{
  "tie_embeddings": "early",
  "decay_fraction": 0.893,
  "train_tokens": 429100000,
  "dataset": "wikipedia_en"
}
Each number is 500 + 40 x the weight over its row's rms, rounded and kept within 0 to 999. Layers, rows and columns count from 0. Numbers have three digits each. The size before them is the row's rms in percent of the matrix's.

# layer 4 attention output (transposed), 384x256, rms 0.0697, rows 107-127, columns 0-127
093:534483506542519544494484510538480538521546574478511466505504475529453476465540515476535545491487551512518574535528499471543449486510528493504450506522539515491519488501499512464473558483464544488503386512519462493552549488522601523547471417506475490506484442491566528441450576463559556496471532497512519501446444551462601462469453548525475558468489559508516529510504515495516530458467
108:464484477490539528538494481532536501450485432531514480556501518511506502481501448523572504523491523551550441491480531417400469536462510395465500518599494521476560451526421468501469481558557485489543437430551565547506443511509477496439483552490525503530568498494567473523597503480511493419488493477517506519526503491562499410431504448531463450535492484532501483506538447414481540521496
108:447490493508472539475496517506565514498484435570471510560498441518502529511498523482470504472496534597482517561522430512478463481467522402557445496471474522510469467440519485490504514456498534510448478527524450568518516518529569522455505533457478521514500519471547529508534555542510557468416614469517511522460406472496531510406500476466474477482497535501567559496571441370463506531431
116:473538504499470542520514480525483465436468430553445522614529520499542529436499512530516533484447463536502456489462586476449459509476495446524538508501467511538479532515444531612457507564518478565561534434533502507468414501500439504414414539453470514523504556482467471544477460567496495436478508483497443553496491468561485435441512477465543476465502495518496467552522431425496503573498
090:468449515542530540471469474457519559503481585480564468487534521531474510429509469462496483450525565536495533601528484505519490461528530481542406485505579506519494488477498482466467545486506576496459495599437478476542575432529566493498474416539469471483461393530549491441505501444511555513489537558539489540459472497429541566522462519519516526515482560532486570471544563467497547503435
105:528476519502494515523495475502515518497493589452498533471526482540553483458509517477484470461522520445474561582490490507592511460510506552544469474452535500547456474476523548463479539454519508492431540557427434436488615470515552516604507415536448495490429496572466496444435497516503479575512497569512526498446543453433531534490514567502507544507480548450525590555435568539502473511461
100:497503515525495529519515428537434475503499495425455524574507517486476485428545478548531500512498506484540490492475589434390525502436546484506553486519430504525505544562417453572473448575523476550538520405524519500459447521508441517468466577502479525490541528498518449531556434504478465465483442517501441525497532420531504439482518430488498527496466486498469411531462451497489494584480
100:509520514470495509570460569498519529461497458585578489431514486553532549526443500520538491492472502505443464518544461558631461467546439561501503488444542488460515493471575550447490542461463505494517494584474503485547551459519546517576559463521549481528433495528421537445405518515523479564509546484454526469464505578502504552500470520507495433486561499486578576472536503561527475413527
104:532539479484489499497529508528506483516478475509470523527488504468490485552551512487537479524506521514523507509554498451437546519440552481533545480518445474548502493510463487485524424551513447512461523462579462556504490549525473502494546590494456500506531535487511491543594551504470508472512460477487517451506483410529472429439557436462460542526473517398539416509476454480459434556465
097:523507468474498486528520545529567504500465498508482508443518469485569498572430556447486512481521449431453507460531441582574540485528475511500522498483491470503498472459611583528594525427454514484531502537515491518509522490458564483600550493464491477481493489464507543451481547489531491553510501445466529431524518608470524568562491498490495499506542529507488513502460521576501492468517
105:430491470486506493508492521507556521490498480554559464480523523506528502548455498434554512515506483526471470452573532540479573527505415430475508531514532494371494502498570535549511472474480496524542514525505565534535473479476459421497522538526540472513514400476436522488505485489509503439478549428505445498529559566501503537596513482464430461504520492595471465467572510563511510486528
090:533497492573471530483529390532384478480502550459488478560525506462489482434561470532548522503489517464531517514528576419383526527450523483523521515498476518521458578543482505480500484527516520524508544447557485460484483497530432513512438527476474514508496516511510467518524488516476507481482481534525494511464499390432497496446476493472505565474481555499503460531483492474478492581454
114:443454498509512491435480437435528543538487532508453496592557538501470486411464500479465495530512545546516549506500529458412463521506497485490426558578499489502506391531473432458470485526506491476462504531498503542520529501523539465375438502473451510527527451505513496562460491511508537394439563494545512556489439435471513425521450503510489559481469484564498482424527506448479587518463
093:483467497515524477505497450522430461486543502485487516501481518490460467471499462554497493576486505525542459498484573419418518581449505515458477541538510507477563514565410444535491458514519469511590460409507547524493470513508447513461516549488521522514547470477530483516569454503483454487465437523485433531545541484537467435506528469516461481507414441520438436511469463508527544502522
094:529505478501527437484527491506505481532548458450465539481419531492478478521558502500482500534552482496545500461456465437436522510469535442470547502597433496499543488508414451505536459484505500474522408377578479518475419580502491496445498531539474540480586520499607453547623542441474502516526438498489497508556505532503457452468543480508482510501462435517450455493434486478495498525511
097:537502526538479517497494488462460529535479586430472542530541506547518490439491535460447478452509514432458537574505523553556531431553502534571486490434464523557459502492489527519472550484508559515443509569452420466486545463502535508554460425544425465477495495477477475455446450515508512496515503560516487502473496489415567590509470505445565526496524539496502558512447553548505492534480
085:516518508472515447485534528501481442518533454507507525422410481408484488577516503535507496532506466487517487421485497482461554527467496561443585503491447464516528540514543465505592439499482443500527538404516533515451475559452439517512569589457544526499532576492488499527572504499478421532546442481472512476591538491553433472515567465517487474533472427476475429523439481562468465502532
101:437500508476484517502506509486588513517477428497500537536497451521516560547480494457419475486492564537523502547505425570504506473481527438548474458467485591512521477478508461512523482469529512504442465535421451543511500521525546487520562539543492508527536535430529549453575545504515517486472484486513539458514468474538502551464540441491457442523493526481520566504606455420476460512490
098:531567489484475544614524498593520476425505485544546509544486552502540559491452463522515562457484435473488487483536588602633451466530490489496502492484524495453510583493569548539471481491461503515523512501452490494552456463446463508509457450498553486512439477521363529474383487530562511483489502455470547508456447556529539516464488512451499432451593518493505507506548477537588474428576
114:455478520489514508470472431432494517515483533481442538646545469525474545414474521531440474496467527527533502484461506512452496472527506472548495487504525535482480466501441414562469512512497521497507503528480519476492485483489505414401435488519492500520527490408502533494473456478538526441486460484507450522481483533511536494523400513504570537438473447582497476426548519500463588520478
089:478538461468510517607482574530598521501498443529552495477488534536576529575473465436499509470503486514464484455530437587623496493558475459516522510491514558437514467462512557494505536487451503524534462541515501527542479493481569503521490463536437508530464499487437533494455530508487506527488542456436531472519507603490476474521511518453438460462570459485517521479545505469570449412517
# layer 4 attention value, 384x256, rms 0.0646, rows 108-127, columns 0-127
101:501505498437498557529516517547487544529523584514497471568450526510501522509529491460504473525530495524527452499468517493546507494518475522546425399415588556480513520470544543481566462512555507443512542523486575582485487472441507463499574446533493499506463544523469582456586464519506502518524575523536532584558470532448529548499494508473531649515464483503524580519512553440475500497461
109:448512553499476566477503419546508501495539576509541542494490555486543476497490499548508450553503508502512494455543585479522525513491456442498492477491531534575549500547554490550457464494540441460529511486432499531483478466487534495546555466487515491505510508537494510456547509431502477500495389506485502556521502474504482493408522501478504516565503515462515494465486522492565509413453
105:563529500474494493501530439543508499510506555511489541521451552495513514466470501536484459478531587520469495476500530500583551457627396495561514442507473499524506539475544513488500485537500511499500535420488537545478475530448539513499452515473540513470521486460462554518550497517462518505491503512546493512498522463447479479597507510491469587433475479504513507510506506450506501529525
093:411498536475455557506471567550556456475457438516483470489521466519421410528499471469559497491499449494594517465469509516442473541452502498483509541517498520465521452522495467520552559463478495470542492506509454494492545497541505507497570501521545520567493494532504502533487488470490474515497565450479493558538541541473521416444475488516509529548478472499491559520498422507542440547413
097:490509511495458474464486526512543470528474458488522479469572469467477502467517476581468515403460454507479551493484487421402485467500569499472555570555433522507486486505415456575515573522470551569521459490482456457506555459570474506497404519487449472510453484480501455534436538467548478490478455537479474501436481528584487447518520467527510473462482482478430446526513436524541457540467
084:606495490474510426502508509498521523491514525493457486533357566484408517500495506453503523481528451498529488466504523493611511475588479517568508449478497483553477558437541452504499573528569562526498524512464508518507446547440480484487474447537534487491439512502483522505553508529465537499492582494544521534466465564502454525546471464490518543470451498493463605509522509447464510568517
086:425484545524524529483517490467447491510509517481465525464599449467535526480509485555480489479508550451450505489536540468436514496470481538519520560519443492410506471522452540493501418490373486519550483503454508471541483497546454501474473546459466468477523442469472456543434543505547473469504474484509473485535415475478538426496539538480469435485504537495525424446479559546574502447535
098:548504502510535461486481444441470554494507546490579537459440523487487521472496515544547557496523421538500501489523509477582520454550509485469467515470558492478528525472586481511465585509594506469472532502455543486468503452488470496535555454505494446470457490547494479395477494513563538503488464589497483524441455461591518565482508486542493450571520550523523555478522624482542503409500
096:512532482551480452507553485507480510487498487544459443501639442521534516483469498444468489508483539540449508579508524434398543498466545477476468575470500483510462490529425535534393505557516478554479444494483606578488518504492510472513457546505456416469473420500493488518444555487456497475539407489552492397516474476551509489596541520474494454503524529484500541475501479531494524517428
098:483522468483492535537534490474471497463504510521464462509531518487470518501463464479450545458545553522480451522496485507510488538424480485501482482471562495529509497507572512440557518547539530526502500548524512543508475522456504488486531509466573508499493490460504531454511525533463528548590533422477490424529507515457534498562489498512500495444520479506486582451470558508503527490473
091:564535454444481439520528483551536494486526489478522490549445542505387519518469499473490576545518467546549500519484492492577474490577484503504447452510526480605510508468523438509487558542541532522464525515468484511515528525557467525539474442519568519510471486509492501495463502496497560516433555513496497533469469567529501493507530482495515592489513433513484583491475473485478430539484
107:521481510457517534549452502601523514471442519508600542441443517498538477560529498527484462537451480497532493465499437534507519524480505483513526497483536533511544490476511508504539417433536537496550516493478512455487528462480510469510557463509511563530572568502506604494538451497441509541516502489461515513513635525465475554505460504498497666537470467502513492518513489524471490441474
085:519471490471560460511443544511487557480521518539539466534411573479463568503517480388489544500527503521478477517433461552527476484464454564529497406504509559523485520475564472446617533472574469522511532519612520516505473533496494479513466453545523485545481529502473483491568531502477496533480594481528539462464560591422477533512506508479514567451474496527499555535490507422488496542541
093:522501468496535523527512571519489519510578536483554432514459523517457491508473514439557512493463482505532486507517454574552471485536609496466438429471563496495542530508507531455524473514581540487422519530585578513495503458479523491497502410594465454536512510576572499424536494511470504533415470523526533515529472545534477554472493463562508535557499522497524533534520537457507553487542
096:533489513515465472489519472532542460474444381478455519498548497510492468495527507537467472509474460501527560495489509481492504514513571525480583564522469458528423509498402483494503535506479553519513527506485533509497559493516504508476411554502456524443465499497506520623461499466466481539458458491497464475444519510595462418545564479559510415447494462489481403492539422488490489520486
089:542485499547526430497463542386473544490499559499489490494456522511505571499504535439464533465527526540410438500528503514565465465491455523482484514539453531416525477484517485496429509508493504586475470520561453438470428520481459534505450508489473526494487538483528473450471514505555538496471486550511472424447472529526493542454489520475512423477507570492487526486556527542477550416612
108:449532539520497551500524417492462503473518570548501551528488553458540427458494499528497425504549425523541512484509547507491536470460426488522533469465509556474483535560499467470456555521539476418478534524539482457438473451447536500547522477534493447474426536576510505478494481472572494503566489507495520504529478467517514424415504516487496469528489521502493532495498501436506557450487
092:512524511494485500487562428430452400512518407489440503489547509491472577479489472625499541535536562497531503527503507510453479490509479524540519483518443463551500498529452528496502510544428497517516486470483419538524450550470504477512457536483498446452506447491506512576489505545571482472581522476533500478559470476514481488593538480462525432407554518474523471460493498486511512584517
111:547496464477494495524480486577531515473472488516552519521481558519545399571532532485490448503478526465543509450471513540545520523547496509528584617467487493554456480489514526486480394486502525520517509501546495547476473504448527496522488503473548541481542570449493513562511441516417488514514535422511544528516510488448474508537461497494462493461485467485522518535485420512503497575498
096:429544489505499565460543426415439496496541434504489565480522493481557484519454470539525483470543563507479449510508496520430496512503518472538521464484525450432511518500518563471475468522521519488510501528451534505521501503528565481446513492484465441497500510471482541485521519543495468489564425518526484430592450428501541454553474497580491539488539550489521468462515594470545490538444
# layer 4 attention query, 384x256, rms 0.0744, rows 128-132, columns 0-127
132:505523317481504613421541463580535476477493505535535532492512520493504496415477461457503516440500492556477548543482519576491478476468454474532507476604515471589536468480454443553491477453511499466490487559522456494450552494523510504518518458480476497477495472555484513535507567556427496495495540453567504402508514479499442481514545549488481505495469523496484505457497501536401461497383
155:545436538691509469587423562581546617595456447511478456544489495483468537498527474511436527525544486492507469476519452522502457474499535547540469506451462567470448547468463534486501522522545484514457526437450555477497479547444474512507468530542519529496492436468528478463526414481520484500495516553468491505527481528523488531495425380481503517484549444474546528591542511517496557464546
125:491527515300505449430581417423445375428554527478495543455505480517529500515519563493590465508466577493505545516481534452482546457543513498456531479535523450495517512505572546482493501498506524472533474505552459527516504467546508502482550499484451500487496564483491515509453565459524509501480492428469541524437503485502528463472549618533499488535493528542444460424482459468543471542529
110:510541366418508561389579462535507423444520535490503546477507529520546465438487472469503485464478501539467549541475529536481499463496468483510492499569505442580552435509486421514519485438492524497525503570545486495493530477521510497522520453448512513474513506547478530578507575566473483524494517451587483430501551469515463491509571597510486508538467529493458490453480455520475464514407
106:456486616614467510548454505510453519475533470426475509510500489548478516571539542540481502523465514450480493476471504467457532571469508456424506558473519503469467500524535517476478500508460503450526463501511526526493468475494508516473507518560486529532440531508484450434477438448539562500506437547482544588483465472434552511493469314558485505495498520553499466539449536504563519448613
# layer 4 attention key, 384x256, rms 0.0755, rows 128-132, columns 0-127
198:460610433408471554510541440485393457444537520472492562454513472571515449517534524493541530513453498437489538514460544494494562539469439433444557537554564497495581462549500496499501475461472535496547499550551490501440483462563545536522540478483475496509484565547449505500463541472505548450489438481555549518450507472457512445480553496540452455530419558536441468449468515532518456528514
123:470441509505549507555475510507539513528459495576503476552450534435433523496449486495462494459516494571521453482558487558524426465510496534551423533474476506552474537459492505491500565503493487481413525498491462525518529562463466451454483559551563460558485477461562495528530467527461439602509575549493444444510489528485468530572464593448554481480518470428545492540541497511439531516498
080:498530504408472514484501530399463463492529561466497520437509496571565475465518435543533542512514534434477454533471491458503537528474473481500569490544511450511533476557469496526509406518488518529588510503507455473523486402518495489538490455482459506417506526571495498469469537478545520413489417420434506559489491429508515485479547460517461515502477563546491426460510603519501442479499
176:509610436477443545497563460519427463434532507462502571453530471572498457482525518492561506537480483437485557529468523476455578517458466456445535515539559492495542446512510505538486493486466531486537486558556468509458455495563538512512544488499509513510505580525457498476429524475514560450500491478534577522451481445494536453505556486573425472535428518561408478469445512516546463531522
131:581428572697533402467498579452555559568454528500499508567533499483529529449527508461454455509508494557514464499499491490536457427539546501513494478409493535452466510498523494508495529538526437519442554426460573536514520499489494510562448522510495529477529450521507439478529505506537490518478490522513475478568514549501526538461452430464534497530561486457532562538562454481505553452512